Weights of a small GPT-style language model, trained from scratch on English Wikipedia.
Training: 127M tokens, 7770 steps.
Each number is 128 + 32 x the weight over its row's rms, rounded and kept within 0 to 255. Layers, rows and columns count from 0. Numbers have three digits each. The size before them is the row's rms in percent of the matrix's.

# q: layer 3 attention query, 160x160, rms 0.086, rows 132-148, columns 80-159
# k: layer 3 attention key, 160x160, rms 0.0847, rows 132-147, columns 80-159
q132 088:112171172115119134087177135116092126104114127088168134115041185135094129124137136112112132141149137159115139118137133157187067189131156117162146158178128087178109124125109133157137158137114126125067101113072149089142143145089197152078116102
k132 082:109134143091147157120127164081056120111122110095123100146163115138124134154165142179137121102113123096139189158110138153153095087148123151089063132159114137113136180121128216045181141111171082095124135143148096120153148150136174106093139115
q133 094:097151200135146071150117138119133134127105141141138042122066126121090103136108092108102166151129099117113094191150114176168135169123121114195122149086142086161118170133111015129128152124135112106064171127123117093150169099113187133132151149
k133 093:135108175142210117127052121142058088143175164128162089129133040090112163128143107047136085089093117112136151147138133157172140118057115149124106141138068145099151109152134082106112097115128133130157194155129151131171096140143104136115143125
q134 098:150065076148162145087118109127112114117123079098161197126136063126114119093158131090152090110152127119139135109118137110118116115101140149108062157150094144106129093149141135100066047090066104195165074152122130131160115162145167140208098137
k134 087:103149082110151117136182157095167132145094111113164132183149145145143112070173095140100139145089100085159077106153118112098130155144141110141171141131162056172079164139114133133118154129172172127062141063085108142135194113124117166119153120
q135 131:094190146100132128133172146161146159155151138120117093168075129151081137089085123168093197098162164151101144179134113164121096182122124092199153087111114063092120120106111082110150205189142122060112121107124108094097152105106126138089124095
k135 125:115096118160166090096067110152110103111165116129141178142130066123125149101143139073110086111111142188142126104164137165122123092050077147126111134196137127136086101124154157112121082105164115169153120197099138130187087096122106149100099108
q136 125:107193111120098136122152151133114177116149154147156140161080117158101178096121113158087164102125188138088135126152132141120105182143120110168178112054127088101140121166083156125146210174143112069080133101086102118068134077076120167065114146
k136 133:164109152118162077134053082101106118124179091121135149121160116101120136144149137136160084126076150142133175120126159117150150118124124169164119061164092104100100091119130109103154136149168140124128080191138155087200087089076108131101086122
q137 085:108108130082151153146160140076215114136090064153115137108158138120124107102187140171175113082107129084129167084119127188141121119213151158168204129156165092123130108162151130175100192115144116112103162137082149099098095110098128121110115149
k137 091:122118100133104133121097151134189173141141140076105131192123192173194054140182128138173120166098207152124166129104134094085128158139138150164091090136081113116110124128111117130142149090104109107132049120156151081073118165183106093127129117
q138 083:101131097128095128107186140158161076083093125126145155153132135160080137097178173195173166116139173077135163152115160120118062162132149125123069135153133080081088127136131110108105183089090145131073100170153072109117085141076097129089127172
k138 086:137099101118153110150088113146169167056113122129173093117148126114091126174182125155177162120077168127136141114131191120097082169123083099113104118099124171093079110105105137119160140132065109150122109169156145107087125141175109106116123117
q139 101:158087049138136166116139136134184100154109127081109124139122167169144124112129095130128094166133197068125141109097132140083119089187156110134121106124035099090161090105132166096117165111150133141164070157157117145170073155176109079128118103
k139 096:135115119121141177086142085212135113122152170137139105145131143103059113110154128170120153142117191153095118067163183107153111140181138100129111117101132084114128105132098098148138206114085109126111094107166158066104107113138098068095101133
q140 091:142172137137158102127128156159117181172201166137120095142089137135087139105101148096087157163104094198099074137108090127109130188152137099109133143068124137194122167073116109086160090204140136078093174150125165130076167115159176113111126142
k140 096:126162109128114121147150112112114139159128124152147208064129062090105138108089090137118123122163060150145083144155105159138144106099143117113158190166196123144130150134140100119098116177147124145126189127104123149199143117050129172092084165
q141 096:158140122097159149155158144112128106133113125130151133128121162164115156121133115120140163144156216075100167086143147134176084218124103096154185089086101093107171107129120109120097230195127146080118164135135062091136123101089093134106107105
k141 093:168102146189158145109138134088130097122167132166124163125126108074121180119136157059130131082180116112182136142178118118196146110131159102111142153160105144135169073138111112136085135142150123176089173125107098148161124103098095119134082138
q142 098:093115184087098105120103115101091126092086085114128109101126095096151099163075119146126132085128059165187090152133136155112143135115141129110111123177198128192108158159115108138139069065125106181095179096082191142137153108123161138120147145
k142 090:111105187099132157112104160138104134070095154075091127151111172166209078094115105099106108119173101094097149127142116090068110135135122121148111093063086123081128155127157138092158082117140168150154122103145177176112121169180165127157173112
q143 098:081132110105168109123121082088106164125166104150104158087137060090196125100132094088128108100119100166130086080121161152178164098070136126108134179172170169199110136163123153148130134130208164133123180120120150128107162126112134144100112153
k143 091:138156063137109099145097145012098139091111108111104190107163184115200108126161120081098092119138130106169158075133100093142197193120176117147159132098119159159175111161139187158165109118151153123126144130133139146088133096116147100123175176
q144 072:078134127109089105156129138161091130129122134086127036120168128117227073132178140111119145080132109131127057123073144132204166101109111150096136101138144181035129101104125144133114092074110143133118095119153138167104141126091107099174138125
k144 074:119099120093156118128149187156108110155106192087120123141088157140132059112083088079093151090189103095080154142143120101108088089126153126171143082126092111143114166124134148114142139141145163148149048075122108122097128127110128108144171117
q145 075:184057155119169160180162107147150124116153149087110088138148110146152155173140118123119120184157108133134122106096128150122138074159114131125147111147115106190147087121116168183118103111165117201152127127123164133165132129174084125242177095
k145 067:151092090098139136139105145086072198124124174089150068124142151081140115126133164132154134138120113104116154120099116122129139128130159134102137074105067153126171137145201152119093142166158100115155136153105151141148139153091140116109146183
q146 078:127123094163127138103115125122201126109092102134129206121133094160108180106104097077107095123157120086135089132084138093165110083142150176114155146145150143134185114213104128110108173062171132162152133134087096109109143145086108170176047148
k146 076:099130058131054142093111120121126164173172128122090192083183145173194162129154139131148103102126166118109103091107152135045084147134080093102150142132074083151113136114162128135114148170165135162153114178154124132166117174154097140107139135
q147 077:141114145111087116164189086109111136060161138149119126155116192129132142122153133094116125079136131148109158133150141127060165146139183125123108081105101172145157147142088097066118145132136136127115117160151153128103172138138205129160096122
k147 073:151141112113134112120126051175140085096145150109125166150126118090145148080110150112098151130052160111119110117151139115125146109131155117185115088115093128169165116116032090185145127108121140120115071202127097153105121089201113062090173123
q148 079:137119062140136101123121178150109135140123089110183107094090131127142123154160129127144117072164147163129162077144149130178081195124173158195103167098083113137116149137048087147145163067036104125111109147113088104068110119133145143171140127